Weights of a small GPT-style language model, trained from scratch on English Wikipedia.
Size: 11 layers, width 768, 12 heads of 64 (3 for keys and values), MLP 1536 SwiGLU, vocabulary 8192.
Architecture: RMSNorm after residual sums in early layers and before blocks in later ones, no biases in attention or MLP, normalized queries and keys, some layers without attention, value embeddings.
Training: a variant of Adam for these matrices, 561M tokens, 4278 steps.
Each number is 128 + 32 x the weight over its row's rms, rounded and kept within 0 to 255. Layers, rows and columns count from 0. The size above them is the row's rms in percent of the matrix's.

# layer 6 MLP down (transposed), 1536x768, rms 0.0173, rows 1134-1157, columns 0-95
size [ 98  98 103 100 103 103  96  99  98 100 101  99 103 103  95 101 107  94 104  97 100  97 101  99]
[[128 117 145 170 113 167 116  50 112  92 152 122 150  81 125 172 102 173 181 122 114 108 210 168 119 157  80  68 153 132 210 156 119  46 129 102 157 112 171 108 137 147  84 126 160 197  98 118 112 151 194 129 131 180 129 111  97 194 109 113 148 104  86 143 128 134 101 146  90 176 138 122  49 133  85  90 118 122 102 162 120 115 156 176 109 110 153 100 137  99 133  83 122 125 120 149]
 [150 122 119 104 106  52 126 161 178 196 106 185 141 151 151 100  87 169 108 143 186 173 115 121 191  81 192 161 166 115 192 137 104  90 122 127 131 117 143 141 119 118 122 144 159 140 139 114 180 196 150 162 166 172  84 150 124 117 123  79 186 125 109 132  66  77 130 161 102  64 109 133  62 149 164 105 148 159 147 141 118 188 140 144 141  98 128 133 117  98 123  98 141 116 134 143]
 [146 143 146  85 118 122  93 117 126 143 127 106 154 174 104 104 130 141 150 109 147 105  82 197 140 122  97 100 168 148 134 148  88 178 128  79 146 192 126 196 124 169 150 122  95 113 104 149 133  96 154 107 152  99 102 212 148 154  83 137  99 150  77  84 147 134 168  97 165 159 126 164  76 164 120  93 150 140  88 182  84 130 160 128 122 167  93 132  96 105 134 164 174 172 140  70]
 [177  88 122 132 144 120 161  78 121 171 166 117 170 158 137 146 150 110 114 149 132 133 113  48  92 107 147 130 107  85 117 104 132 139  97 145 123 131  69 174 110 124 107 163 112 142 124 111 120 172 139 142 151 223 164 146 147 100 147 114 125 146  65 167 135 146 120 176 142 111 113  82 112 128 168 146 129  86 117  79 170  75 151  90  96 129 100 212 122 127 114  91  76 144 112 105]
 [132 159 157 141 135 143 155 109 105 113 138 101 124 130 112 166 133 118 104 125 174 107 125 113 129 142 114 141 146 125 109  54 155  78 162  89 177 137 178 112 128 118 115 110 128 113 138  98 130 145 104 123 123 122  99 145 141 165 133 107 128  77 129 153 134 140 128 149 178  90 155 114  75 130  98 156  98 140 131  62  67 144 123 124 114 133 129 156 186 151 184  86 115 102 160 160]
 [138  97 144 116 134 117 112 130 146 137  96 121 110 115 154 101 120 101 107 115 119 119 117 141 141 109  91 200 116 151  57 152 131 145  87 127 145 106 170 129 123  99 166 110 126 151 150  92  90 159 194 111 144 164 124 140 128 186 137 159 173 148  59 115 103 174 168  84 115  98 151 132 156 133 161  72 192 109  69 176 177 142 105 207 140  32 130  80 110  77 124  80 138 187 166 151]
 [112 119 157 121 133 100 122  65 138 112 152 111 181 106 143 153 134 170 164 100 130 126  86 136  54 137 135 118 177 131 122 101  96 175 164 157 115 130  65  63 139 182  89 151 208 113 116 114 107  93 109  55  88 125 147 164 117 106 133  50  85 127 114  88 114  72 187  96 128 193 125 140 174 104  55 100  77 139 247 183  93 160 129 143 104 119 142  93 187 125 134 117 140 117 158 119]
 [134 110  90 100 100 138 100 143 134 112 120 110 121 169 128  85 161  71 192 132 161 156 123 123 154 152 113 143  90 133 116 134  93 147 158  68 146  81 147 148 125  90 150 124 147 116 138 111 135 136 171 156  86 117  94 203 207 140 105 157 152 132 129 146 168 103 129  88 121 126 105  86 102 175 132 153 124 111 133  81 103 106 167 124 157 113 130 162 122 130  19 131 139 205 109 102]
 [110 159 151 106 132 137 128 147 144 140 156 191 173 113 127 122  89 139  50  29 150 125 101 162 112  82 136  97  96 101 138 129 129 108 194  83 136 126 151  91 140 127 123 106 103 160 100 129 121  76  92 187 145 104 179  56 126 155 129 113 141 120 126 125 131  96 153  83 133 133 131  87 166 108  92 122 157 119 125 191 152 141  58 173  95 137 119 149 102 134 129 156 183 160 140 122]
 [131  91 164 128 130 119  94 161 104  81 128 129 173 110 127 135 185 171 100  75 102 191 116 153 181 177  53 120 127 144  62 120  69 149 118 130 118  89 142 108 109 140  68 124 163 107 108 121 176 147 171 104  87  58 161 130  97 145 153  73 118 167  81 158 205  82  91 171 122 105 172 111 146  80 173  87 125 177 125  58 165  69 137 124 198 148  59 134   0 179 117 111 114 108  84 185]
 [ 83 118 116 147  96  98 148  82 176 127 136 150  63 164 114 176  62 109 174 138 122 108 110  91 141 113 140 101 153 167 175 116  89 122 114 147 224  86 137 132 116 151 135 126 173 125 103  94 115  91 144  90 157 106 160 144 115  72 176 101 110 125 126 151 142 158 102 153 144 208 127 186 101 127 150  79 106 117 120 130 110 119 117 113 122 141 112 116 134 136 198 122 178 112  63 103]
 [172 106 152  91  88  49 121 189 210 172 110 124 135 109  85  91 101 126 139 108  78 137 104 120 111 134 165 106 120 144 136 121 106  88 150 123  79 106 102 190 113 177 125 162 165  85  78 170 140  77 124 118  96 101 119  98 108  88 153 167 125 138 111 149 163 104 106 154 140 133 164  89 155 193 162 108  88 145 125 192 142  97 152 157  63  58 150 172 135 113  76  97  88 110 109 162]
 [122  98  98  84 133 117 124 144 125 162 127 119 156 172 143  98 153  79 158 129  59 108 174  50 143  82  87 109  92  81 147 132 178  92 132 121 136 146 145  80 138 181 186  86  93 112 130 108 155 147 140 129 227 114 112 123 102 100 124 140 136 136 125 131 151  86  68 169  60 142 167 122  90 167  98 157 119 150  93 118 146 125  92 112 133  84  81 101  99 155 130 143 122 137  56  47]
 [ 71 114 143 147 175 139 157 117  94  86 178 169 121 100 105 166 187  85 163 110 189 105 131 136 196 108 122 130 130 135 138 183 157 133 168 166 127 119 143 104 123  72 114 118  75 150  93  95 181 148 119 147 156 123 145 126  59 124 130 144 157 114 129 115 128 165 122 143 164 127 153 113 153 189 104 152 175  70 179 107 189  88 116 157 178 156  60 106 168 153  85 170 147 193 121 174]
 [122 145 116 173 113 108 117 151 116 111 112 126 136  93 103 138 127 111 154  54 182 143 105 170 169 186  75 123 193 172 131 107 150 168 180 156 158 116  95 139 115  98  93 154 177  82 135 156 117 133 123 145 115 128 112 105 125  86  73 169  33 106 138 141 155 137 134 127 161 152  84  99 117 175 183 149  97 152 146 154 135  46 129  68 175 143  94 138 147 148  92 162 111 134 147 159]
 [157 145 172 103 122 107 106  86 169 130 147 130 154 190  99  86 133 161 108 116 139  83  96 101  90 112 141 169  81 154 125  91 141  88  94 166 125  89  78 119 132 154 122 130  72 168 139 141 146 101 144  79  95 141 100 173 161 127 190  90 166 169  80 110 152 174  90  91 125 156  92 130  70 134 136 146 116 183 156 210 145 108 158  82 120  81 138  82 195 139 145 129 145 176 121 169]
 [127 118 101 155 158 145 159 154 131 187 121 137  92 137 184 123  77 176 151 109 152 103  62  99  66 139 133 177 137 104 132 138  82 117 135 132 125  76 141 119 150 150  89  81 165 171 166 128 114 134 145 124  79 147 150 209 110 147 144 129  89 165 112 140  93  88  69 205 106 145  85 122 144 202 169 121 102 114  87 161 152 109 109 151 134 169 142 165 104 133 183 197  65 110 173 121]
 [119 101 130 106 145 121  62 119 101 150 148 101 113 162 146 187 169 116 184  78  69 170 160 207 150 141 103 118 123 137  94 178 152 135 102 114 156 163 144 156 112 152 138 104 144 103  88  67 160 106 150  87 193 166 128 125 109 135 153 125 196 151  94 125 142 133 111 128  43  47 171 107 124 145  95 159 115  73 139 158 110 119 186 106 149  68 129 111 165 151  93 111 186 125  91 185]
 [ 97 147 113 141 138  85 111  55 145 123  95 125  89 139  60 133 116 156 133 114 132 131 125  86  64 114  95  85 208 126 131 133 130  96 129 157 118 149 132 114 142 139 111 114 125 151 157 170  72 121 131 215 109 107 148 132  96 102 141 118 148 177 122 144  75 155 110 131  95 137 106 111 175 109 176 168 144  93 148 121  89 134 167 146 122 127 157 118 155  71 116 118 137 120  86 134]
 [195 155 127 122 114 136 137 122  97 156 124 119 187 178 192 142 169  99 144 139 152 173  68 114 147 212 117 162 110 169 115 171 121 161  75 145  93 116 114  97  79 148 105  72 147 112 113 109 184 154 131 124 144  99 143 154 145 114 125 111 139 147 112 102 147 140 124 147 134 125  87  72 116 107 122 169  47 205 124 142 172 156 170 166  94  98 135 107 101 211 175  94  72 132 140 163]
 [126 131 138  77 185 145 159 161 158 108 118 140 143 113  80 121 143 123 149 152 162 187 134 148 135  98 123  78 154 125 180 145 107  94 170 139  82 124  70 199 176 159 146 111 154 150 144  89 132  97 148 115 161 160 168 217 134  92 121 105  72  44 128 143 131 154 164 184 127 178 129 101 127  68 135 166 133 145 213  78 138  95 108 115 167 149 105 119 120  92 162  74 123 137 105 130]
 [148 108  90 146 146 124 134 124  69  67 215 129 146 127 130 157  71  98  82 119 104 112 145 156 157 153  47 119  80 123 129 124 193 101 169 154 161 111 152 156  83 106  84  81 171 112 146 150  94 119 120 183 115 109  85 137 158 127  93 156 151 120 116 137 163  72 171 141 157 144 155 131 193 163 117  48 176 170 104 130 133 153 138  97 115 111  77 113 130 137 143 142 137  79  50 162]
 [ 73 141 104  72 170 122 130 117 130 143 147 155 164 130 163 138  83 125  79 149 111 106 122 139 136  89  97 122 140 127  75 144 136 112 138 141 100 165 123 107 168 132 153 133 139 136  54 173  72 107 123 141 125 140 171 168 132 171  87  96 178 148 201 122 153 133 128 169 134 155 144 165 108 117  83 143 146  96 143 129 109 118 141  54 164  51 107 144 136 116 103 137 172 136 131 123]
 [146 135 126 108 115 125 111 145 135 194 147 109 121 199  85 123 132 125 204  98 132  92 160 129 255 130 114 133 150  96 167  94 164 150 134 106 173 121 151  90 121 137 205  96 174 120 127 121 169 113 102  97 143 117  78 178 144 141 106 111 119 106 111 169 132 129  76  72 141 151 172 156 158 104 145 118 131  90 150 144 131 106  94 161 141 139  97  95 106 152 128 119 145 153  75 126]]
# layer 6 MLP gate, 1536x768, rms 0.022, rows 1135-1158, columns 0-95
size [ 98 101 101 102  99  97 102 100  98 105  95 103 102  94 106 103  93 106  97 103  98  99 100 100]
[[165 141 153 102 153 120 104 108 152 103 180 141 147 143 114  99 129 128 170 166 153 167 132 160  81 179 176 168 167 125 115 129 147 148 118 145 107 132  79 137 137 161 155 169 158 108 154 160 164 151 139 185  69 123 109 136 101 123 134 142 151 139  92 129  93 136 148 118 189 140 169 118  99 186  63 161 148 118 116 117 139  52  98  94 131  82 212 199 155 104 139 137 127 110  79 125]
 [140  79 135 124 159 123 175 126  93 147 134 148 152 171 129 110 138  83 171 102 143 124 125 145 133 154 140 136 163 156 134 198 169 132 196 163 167 164 175 127 145 121 131 115 124 135 122  72 161 124 156 147 102 181 126 106 209  66  94 160 107 176 154 163 174 139 142  77 116 113 100  77 152  71 164 106 101 106 158  86 142  90  56 158  52 124 164 157 175  72 150 124 135 134  74 117]
 [149 134  76 107 111 128 133 161 103 128 155 177 119 110 165 147 119  84 133 188  81 133 118 102 136 146  58 110 121  81 105 173 107 153  95 159  94 102 110 164  63 125 107 155  77 129 146 126  66 146 191 159  97 134 155 225 160  88  84 126 121 174 102 107 113 132 124 134 150 126 167 107 140  90 169 144  88 122  88  11 169  95  57 160  75  77 145 144 123  98 117 132 136 121 146 122]
 [ 93 156 114 151 129  90 166 157 166 100 132 108 152 134 162 121 155 179  93 158 135 121 127 145 142  99 100 139 103  92 125 149 134  86 128 102 174 164  96 124 140 123 148 143 143 105  99 136 108 119 117 128 103 136 136 148  43 115 181  96 184  48 207 130 179 112 133 106  43 163 120 147 127 153 114 143  89 140 144 189 173 126  94 159 114  94 135 136 173 144 136  82 136 137  85 112]
 [131  80  90  99 119 118 143  92 137 137 145 173 163  91 164 140 111 119 173 123 153 195  79 119 157 108 142  45  72  80 151 115 117 111 130 182 121 121 120 112 116 119 152 124 191 141 180 169 110 135 182 152 122 149 137 129 135 112  59 123 136 148 126 141  99 141  98  94 169  89  82 146 130 101 118 146  16 166 155 171 146  65 112 158  99  84  76 120 131 173 142 177 150 125  93 145]
 [122  93 120 121 130 127 170 127 133 104 159 109 159 105 145 134 177 128 191 191  95  82 110  90 128 169 138 169 150 111 139 136  72  72 148 129 148 153 165 157 140  60 112 159 172 124 112 139 182 104 182 139 192  64 149 121 114 139 132 102 191 149 147 170 126  74 130 107 125 137 104 123  99 117 171 111 191  50 152 195 111 166  98 154 135  96 114 152 140 128 108 143  98 164  78 175]
 [133  98  91  91 101 130 179 140 177  90 110  95 126  90 152 189 165  99 174  78 121 143 200 168  83 133 135  82 131 162 120 171  98 101 185  86  98 163 121 123 157 135 166  96 158 148 139  93 138 119 124 102  90 116 141 140 141 152  89 118 163 111 125 154 134 174 127 155 124 118 141 135 147 118 149 118 158 103 111 118 219 168 142  91 189 179 100 127 136 114  42 172  95 148 145 126]
 [146  81 179 171  68 130 125 108 140  66 188 118 132 105 144 105 138 153 157 117 134 115 157 144 107 161 118 113 135 135 119 157 155 130 136 180 142 137 113  93 193  61 183 100 139 160 119 122 121 186  97 189 103 196  74 119 127 137 138 141 101 140 170 165 155 159 159 168 132 148  93 181 144 165 175 121 141 106 109 134 137 142  84 118  79 104 138 122 158 122 143 125 111  64 139 124]
 [129 164 107 133 133 147 112 115 119 134  78 129 127 116 181 120  74  91 145 142  98 142 111 106 134 125 131 137 116 116 124  72 135  95 134 172 102 152 117  70 149 173 124 185 128 149 210 117 129 113 126  52 179 115 146 132  91 141 145 157 140  74 105 152 161  58 141 160 135 134 136 100 217 125 134 139 158  81  72 171  97 158 168 148 172 128 110 114  66 111 146 150  97  98 183 209]
 [135 115 146 153 115 156 134 132 126 159 101 146  80 155 100  96 135 138 125 188 179 146  92 122 163 188 118 102 113 106 130 143 147  94 128 121 145 175 115 165 101 100  76 127 132 122 121 128 141  84 193 132 102 166 112  39  77 117 155 141 149 124  92 144 118  99 141  91  86 161 156 128  64 163 128 131 148 124 156 102 137  83 129  84 120 115 120 153  69 162 132 110 167 145 116 144]
 [142 159 143 156 106 100 149  97 111 123 169 134 101 135 139  96 145  95  80 119 100 148 138 144 140 166 194 173 125  82 129  94 164 134  95 143 129 167 117 117 149 174 111 134 165 154  88  71 128  98 115 129 169 157 117 112 147 115 127  65 170 122 133  88 137 139  86  90 129 151  93 103 109 131 129 195  67 114 104 124 115 139 116  68  90 176 129  99 159 114 148  86 138 159 139 159]
 [108 118  92 116 199 132 186  61 128 106 149 135 193 102 126 146 123 133 118 103 106 143 131 122 135 149 129 151 164 160  89 190  97 173 173  67 145 165 119 136 189 174 133 155 133 119 129 131 135 126  95 186 147 192 159 128 153 164 107 103 146 154 140 121 104 127 139 189 134 158  73  77 124 123  87 154  82 154 134 104 140 150 181 177 140 151  95 104 148 114 174  98 137 169  62  79]
 [160 145  99 131 145 135 139 131 140  67  58 125 114  87  78  83 144 151 154 168 130  95 112  90 119 189 130 140 109  95 120 158 155 106 127 117 175 149 118 116 108 138 134  91 174 138 148 164 123 116 101 113 124 124 120 193 216 141  97 165  72 120 145 139 129 114 113 184 121 112 156 116  86  52 104 184 139 150 110 174 117  93 144 128  78  27 151 196 102 103 155  90 129 107  91  74]
 [106 180 129 112 128 118 178  90  85 111 167 138  99 126 128 144 134  84 128  97 162 100 125 100 169  99 120 200  90  61 138 113 173 157 147 161  96 130 138 168  92 108 179 186 123 149 133 163 135  84 150 131 128 116 163 163 154 151  96 110 128 124 128  69 119 139 121 180 103 135 149 141 135 205 115 112 132 112 179  76  97 200 114  73 149 110 168 131 162 106 132 146 106 103 107 173]
 [152 132 137 134 136 103 133 147 145 111 172  64  86 169  68 147 141 146  87  92 159 155 131 109 163 135  99 112 134 153 143 190 120  83 146 139 135 109 174 166 168  94 158 134  83 145 150 123 115 106  83 115 135 172 102  47  94 110 163 176 127 115 158 134 147 101 132 108 159 169  83 113  80 100 211 121 156 125 136 166 109 172  52 154 190 113 111 111 136 111 178 157  71 123 114 128]
 [108 155 140 148  88 148 164 153 130 212 108 148 160 139 157 150  60 166  90 177 135 156 169 124 149 113 143 142 123 143 153 155 158 144 141 154  95 173  92  93 119 101 110  68 113  90 203 169 146  91 133 135 129 117 152 170 105 155 154 132 170 212 157  91 122 113 141 110 129  99 129  81 140 107 131 118  94 147 133 168  85  78 111  91 150 160 147 115 113 121 137 149 137 162 154  96]
 [137 101  80 125 171 137 127 187 127 171 167 126 125 135 143 131 168 141 185 170 156 121 159 122 100  72 120 127 117 100 124  65 128 131 152 147  94 164 133 141  80 107 130 136 108 143 125  98 116 110 138  77 104 124 176 114 151 112 116  69 206  77  99 120 104 103 144  65 168 181  44 191 130 124 130 146 114  63 114  59  97 130 129 156 129 118 146 126 151 139 129  96  94 146 107  69]
 [ 96 134 108 122 187 135 123  98 142 156 103 162 119 137 103 159  83 145 158 105 142 121 149 101 158 178  88  76 103 130 137 139 132 157 164  78 126 125 146 119 233 104 159 103 141 117 205 166  50 123 113 188 145 192 145 149 169 139 133 128 111 178 148  95 164 111 135  99 154 133 119 153 136 103 170 144  80  71 172 152  84 116  85 146 115  90 125 188 168  46 102 140 140 103  63 134]
 [104 150 181 163 141 164 192  93 118 116 139 136 190 178 181 126 110 141 114  66 147 110 152  72  95 152 149 162  35 141 105 164 192 102 126 125 153 175 128 173 150 105 123 100 130 138  70 178 122 190 179  85 120 133 129 132  85  77 143  76 107 135 173  98 154 140 130  76 132 160  98 149  81  99 190 122 135 181 138 137 149 127 109 128 133 166 184  87 131 119 181 151 129  80 120 117]
 [134 135 134 183 116 166 107  89  85 129 100  95 142 131 163  93 171  85 101 139 146 137 131 124 108 136 134 193 143 163 109 154 114 119 144  93 104 124 114 125 161  78 136 167  90 159 149 167 126  88  80 169 114 101 178 130 115 104 120 122 104 132 182 104 193  53 134 117 133 203 148 101 138 174 154 153 126  96 166 102  95 213 130 125 131  58 123 158  86 149 181 150 149  99 107 149]
 [130 174 107 174 129 161  97 144 128 154  99 160 119  56 135  90 140 181 136 108 119 114 159 171  85 141 136  83 140 136 144 115 126 144 184 108 101 109 135 116 121  97 136 145 132 145 121 194 139 113  97 105 118 172 144 144 120 180  96 162  97 167 153 119 130 124 139  97 163 132  57 111 167 101 164 142 107 139  84 111 103 136  87  99 185  97 104 128 163 106 154 128  60  45  80 147]
 [174  94 161 190 143 143 148 135 147 123 130 120 149 162 104 131 128 131 148  70  94 152 146 188 144 161 143  97 147 105  76 185 170 142 173 167 109 191 137 141 149 106 100 115 155 119 112 141 155  97 152  87  90 223  67 112 115 105 108  75 157 152 118 190 119 127  76 156 146 114 100 156 106 129 114 151 182 127 122 129 121 149 138 104 121 173 197 158 129 102 165 114 138 106 152  91]
 [156 143 137 136 166 148 146  88 153 116 156 132 114 111 124  84  91 112 139 147 136 131 150 123  96 120 145 160 120 219 106 116 112  84 134 132  73 167  74 153 104 132 121 177  91  97 149 105  87 133 136 125 139 117 102 125 131 100  94 176 106 131 147 189 126  59 157 178 153 140 100 141 168 125 155 134 150 157  87 138  69  98 191 126 139 179 127 120 115  81 135 113 132 116  67 137]
 [134 143  65  78 150 172 164 134  55 131 132 173  88 126  89 133 133 180 148 168  98 128 177 149 138  91  98 183 154 115 127 146  84 149 188  98 116 117  99  60 136  66  96  63 130 185 113 181  62 126  80  98  59 133 130 156  91 147 135 114 142 131 138 169 117 142 166 133  85 154 110 123 151 124  81 177  73 106 167 141 140 155  89 128 115 128 163 125 163 163 145 170  90 124 241 140]]
# layer 6 MLP up, 1536x768, rms 0.0211, rows 1135-1158, columns 0-95
size [ 99 104  98  99 103  98  99  94  97  99  98 101 102  96  98 104  92 102  97 101  97 100 101  99]
[[135  72 146 128 118 114 148 106  86 146 154 100  87 125 115  95 102 132 115 177 129 116 165 166 127 190 126 118 150 165 117 155 136 142  64 136 159  94 132 142 138 141 125 193 127 126 168 131 103 114 155 152 115 157  86 184 153  91  47 116  56 146 101 143 169 169 131 151 155 161 252  91 121 210 150 118  90 149  83 109 108  94  85 145 110 161 180 117 143  88  78 137 125 161 110 159]
 [156  98 103 128 124 136 132 105 138 127 112 145 142  31 152 130  98 127 103 106 148 138 144  94  82 123 106 164 133  96  98 200 145  63 112 137  93 136  91 149 136 103  92 113 104  96 125 199  96 105 165 138 121 117 233 157 173 109 118  88 150 113 142 131  44  72 112 164 122 109 162  95 130  88 142 106 139 136 125 157 146  69 106 121 130 110 159 143 107 131 115 150 150 114 119 119]
 [ 82 106 122 180 131 108 162  98 108 128 153 176 131 135 120 111 120 154 154 135 129 155 102  89 115 106 116 171 103  94 123 117 149 115 112 143 101 149 135 108 130  57 125  70 123 140 126 115 174 127 142 133 110 130 131 149 113 125 107 111 115 107 153 101 143 179 122 192 165 113 136 177 148 101 148  47 148 117 110 116 121 182  47  77  92 159  92 141 135 123 166 143 125 143 128 192]
 [102  95 156 153 135  97  97 150 187 131 164  71  89 146 135 130 104 160 102 112  91 118 123 157 155 114  98 111 150 105 108  95 128 143 101 158 153 155  92 138 144 181 129 121 157  88 134  94 151 135 148  89  65 178 184  88 133 128 141 127 105  87 153 127  83 119 151 169  70 202  80 151 114 172  98 115 104 119 189 129 141 135 126 135 105  97 117 148 121 162 185 143 182  94 120 150]
 [126 116  94 158  82 113  93 120 136 139 117 125 126 108  62 113 141 125  69 137 125  94 105 125 159 111  97 116 165 176 147 153 106 160 103 101  85 106  65 135  49 100 105 136 164 188 130 156 145 209 145 124 160 126 124 110 111 111 107 160 191 143 128  88 161  87 126 175 154 147 127 141 125  95 157  77 146  86  82 131 126 162  78 163 141 128  88 198 115 124 155 147 159 128  91 159]
 [133 169 122 132 135 177 169 123 128 160 123 237  92 104 162 136  95 116 142 181 147 161 181  68  98 164  95 103  70  39 136 149 157 101  97 126 160 106 154 102 182  78 127  79  98 117  84 131 109  91 161 123 126 158 129 156 108 167  98  86 146 118 119 114 155 158  96 124 151 145 122 152 127  69 126 135 179  89 118 124 154 105 182 162 208 112 166 189 137  77 131 113 117 117 111 120]
 [104  99 140 101 129 148 198 149 138 150 157  71  95  91  77 196  93  46 110 146  95 160 183 136 122 118 108 160 133 128  66 124 150 186  96 120  88 129 123 111 184 129 180 145 189 121 129 118  94 125 132 103  98 201 177 114  93  86  97 144 112  94 128  92 146 178 104 189 123  46 128  89 110  70 126  90 121 145 123 148 119  68  97 145 116 163 104 141 107 152 204 145 102  90  85 162]
 [121 142 119 133 129 122 142 129 152  96 127 124 140 133 126 125 107 204 193 130 120 188 133 108 135 154 141  87 170 125 159  69 109 151 110 160 161 118 154 166 124 127  96 121 109 144 128  99  98 119 104 133  61 117 140  97 104  55 206 111  93 151 176 127 102 204 191 146 112 130 142 158 117 107 163 117  93  78 119 135 193 145 169  93 134 144 187 168 127 102 130 132 130 135 140 130]
 [111 159 114 104 169 171 104 102 122 124 142 142 161 166 175 121 137  92  81 109 121  96  95  63 122 117 116 142 127  33 138 141  95 140  96 105 124 147 214 128 187  94 139  88 129 144 114  40 144 116 150 103 158  83 130 156  92 197 134 128 126 146 131 113 157 126 136  51 121 109 155  82 138 148  55 194 155  99  80 100 116 101 177  84  97 107 149 187 211  90 145  82 130  74 113 102]
 [118 102 166 149  92 153 132 158 188 161 140 102  96 114 114 125 120 130 146 102 132 207 131 112 111 122 207 164 100 131 102  99 113 170 166  97  70  96 183 112 135 106 146 122 117 155 142 155 173 136  94 166 129 139 100 186 116 119 173 156 138 123 193 143 134 118 176 131 109 219 140 147 116  98 157 163  79  59  77 150  92 113 160 106  94 130 113 142 119  62 150 187 112 171 124 132]
 [159 120 107 201 165 128 140  97  92 105 129  73 161  97 171 120  90 137  91 140 139 147 104 134 119 138 135 131 146  95 128 105 108 103 161 111 129 148  95 152 155 152 171 136  84 118 141  97 124 162 135 151 174 121 122 126 156 109 181 108 113 120 125 108 129 101 116 104 143 169 133 106  81 112 134 165 112 109  80  62 172  88 167 151 147 170 111 133 170  92 127 103 127 150 153  97]
 [127 151 148  99  94  97 116 138 100 131 152  71 186 183 137 122 182 101 186 122 227 115 156  74 126 152 106 143 100  95  81 154 146 118  89  93 129  79 150 129 100 155 136 122 117 104 148 110 117 173  99 132 164 137  88 111 145 131 179 141 176 186 124 148 145 207 100 110 188 106 137 127 148 112  54 150 148 140 128 137 119 130  75 113 128 148 106 150 133  83 148 163 106 155 151  85]
 [125 146 114 143 160 110 126  94 122  89 165 147 132  95 167 125 134 143 132 169  79 146 117 147 115 113 137 103 162 163  98 215 137 181 169  79  72  84 148 144 119 138  95 145 121 147 170 134  83  89 140 167 111  88 106 113 165 126 153 139 129 154 124  80  89 136 167 109 143  48 173  83 172 149 108 144 165 123 196 144  76 132 120 114 170 115 184 139 157 168 128 106 136 122 122 123]
 [ 99  90 147 139  92  92 130 141 147 125 146 129 149 115 154 138 159 148 197  93 155 110 151 177 104 102  72  88 148 108 107  92 135 188 159 130 133 117 138 125 130 151 176 132 154 110 104 101 145 131 103 199  77 129 142 142 155 134 147 131  93  52 137 155 134 179 103 121 170 116 145 103 180 168 136  82 133  76 109 151 100 153 137 116 142 113 127 115  74  41 136 118 148 165 213 112]
 [130  79  89 143 132 117 138 133 144 168 107 101 158 152  88 153 102 116 148 188 132 123 162 129 153 140  99  86 118  74  99 147  89 174 134 190 114 113 126  88 172  78 115 143  76 135 165 140 190 159  73 112 101 149  88 181 149 152 172  88 137  92 104 148  73  63  95 130 107 114  99  81 172  77 147 111 109 189 132  67 198 141 118 141 110 139 129 141 181 140  96 160 101  77 124 178]
 [129 128 147 125 144 113 136 149 147 117 106 124 137 163  89 138 128 145 109 154  74 149  99 144  81 143  99 140 111 107  85 109 108 130 167 131 103 140 128 156 103 139  84 121 136 164 195 123 146 148 161 127 191  99  92 160 132 157  85 139 131 106 158 136 128  74 101 143 144 106 123 115 140 121 127 169 120 124  74 161 123 143 163 132 184 122 119 127 115  52 127 116 145 159  78 161]
 [172 207 119 121 147 132 158 169 136 160 108 153 141 148 116 128 135 134 109 121 160 104 128 150 167 126  75  84 123 146 190 138 129 132 161 177 116 101 130  98 118 116 180 172  86 130 123 147 120 101  74 108 137  59 124 166 189  63 126  77 123 175 141 177 105 147 146 131 199 128 125 146 110 149 139  71  86 167 102   9 151 133 101 169 123 162 185 123 125  97 136 118 121 159 167 128]
 [159  98 112 120 142 111  98 142 103  89 119  65  95 142  56 152 139 120  77  87 129 121  84 127 154 109  94 118 159 237 153 129 132 152 126 137 142 115 148 104 142 107 121  91  86 115  95 120  79 156 179 187  69  57 159  93 174 154 141 165 127 147 164 105 124 131 106 157  84 175 116 137 173 144 199  52 131 137  99  93 159 138  93 135 120 162 123 129  67 146  93 118 210 129 135 122]
 [111 157 162 147  97 115 139  92  86  86 141 105 125 137 103 146 137 119 118 121 104  69 146 104 157 167 154 107 152 122  93 129 132  91 140 143 145 130 121 184  99 175 124 127 104 104 141 113 145 100 157  85 169 114 113 134 214 134 120 184  89 125 103 121  54 110 130  91 116 155 134 101 137 102 131 124 145  83 115  77  93 199 176 123 121 105 129 170 103 123 151 139 189 137 125 136]
 [149 146 141 133 169 140 112 129 120 170 111  63 114  95 145 140 151 118 142 174 166 141 136 152  76 140  86 114 149 159 123 124 151 146 123 141  86 124 132 100 118 125 124 152 168 128 197 131 120 107 186 163 139  78 129 167  80 107 123 114 111 162 123  50 152  83 144  42 154 146 125 146 100 128  99 154 195 111  98 113 154 140 113 123 165 149 134 116 134 162 151  96 110 188  80 125]
 [ 83 125 155  99  88 160 142  93 174 154  82 158 108 112  98  96 153 143 136  98 125  49  84 136 208 166 164 130 135 115 109 100 126 127 190 100  85 118 143 143 190 141 112 149 168 125 134 156 179 138 116 139 134 109 106 114 129 131  83 146  90  65 105 124 106 123  77 114 109 152 119  86 164  83 142 122 109 215 133  74 197 142 175 157 168 147 186  83 171 182 174 202 128 132 166 171]
 [122 152  91 173  80  88  88 116 109 141 113 125 109 157  69 191  97 117  84 149  87 155  61 111 162  76 117 123 144 127 104 114 131 179 172 164  92 154 124 133 150 154 164  71  67 121 137  91 112 137 142 173 140 106 152 133  88 118 115 112 102 114  85  89 153 169 132  74 174 155 118 158 104 168  94 129 136 159 180  88 108 147 123  79  94 103 108 121 132 142 171 188 170 122 137 167]
 [115 134 168 142 131 133  99 157 138 125 125 130 136  82 123 144 111 200 142 124  62 147 126  97 168 121 111 115 141 110 133  73  88 118 180  97 123 170  81 130 169 166 116 109  74 117  95 101 133 176 112 137 111 154 129 132 117 125 129  90 116 116 121 131 168 113 206 142 101 171 127 174 106 102 129 146  93 106 171 140 224 108 188 127 112 123 125 201 149 124 155 127 152 159 126 137]
 [158 173 116  93 117  82 110 137 149  89 119 123 146 153 150 136 122 145 100  95 157 163 127 127 137 110 113 121 126 113 141 103 186  53 166 151  48 169 140 158 181 122 141 151 111 184 136 112  51 123  77 121 118 123 129 138 178 138  75 104  80 168  68  97 143  71  82 144 145  99 138 115 149 110  88  90 139  61 177 117 155 102 120 117 146 111 138 134 120 137 202  99 113 143 167 117]]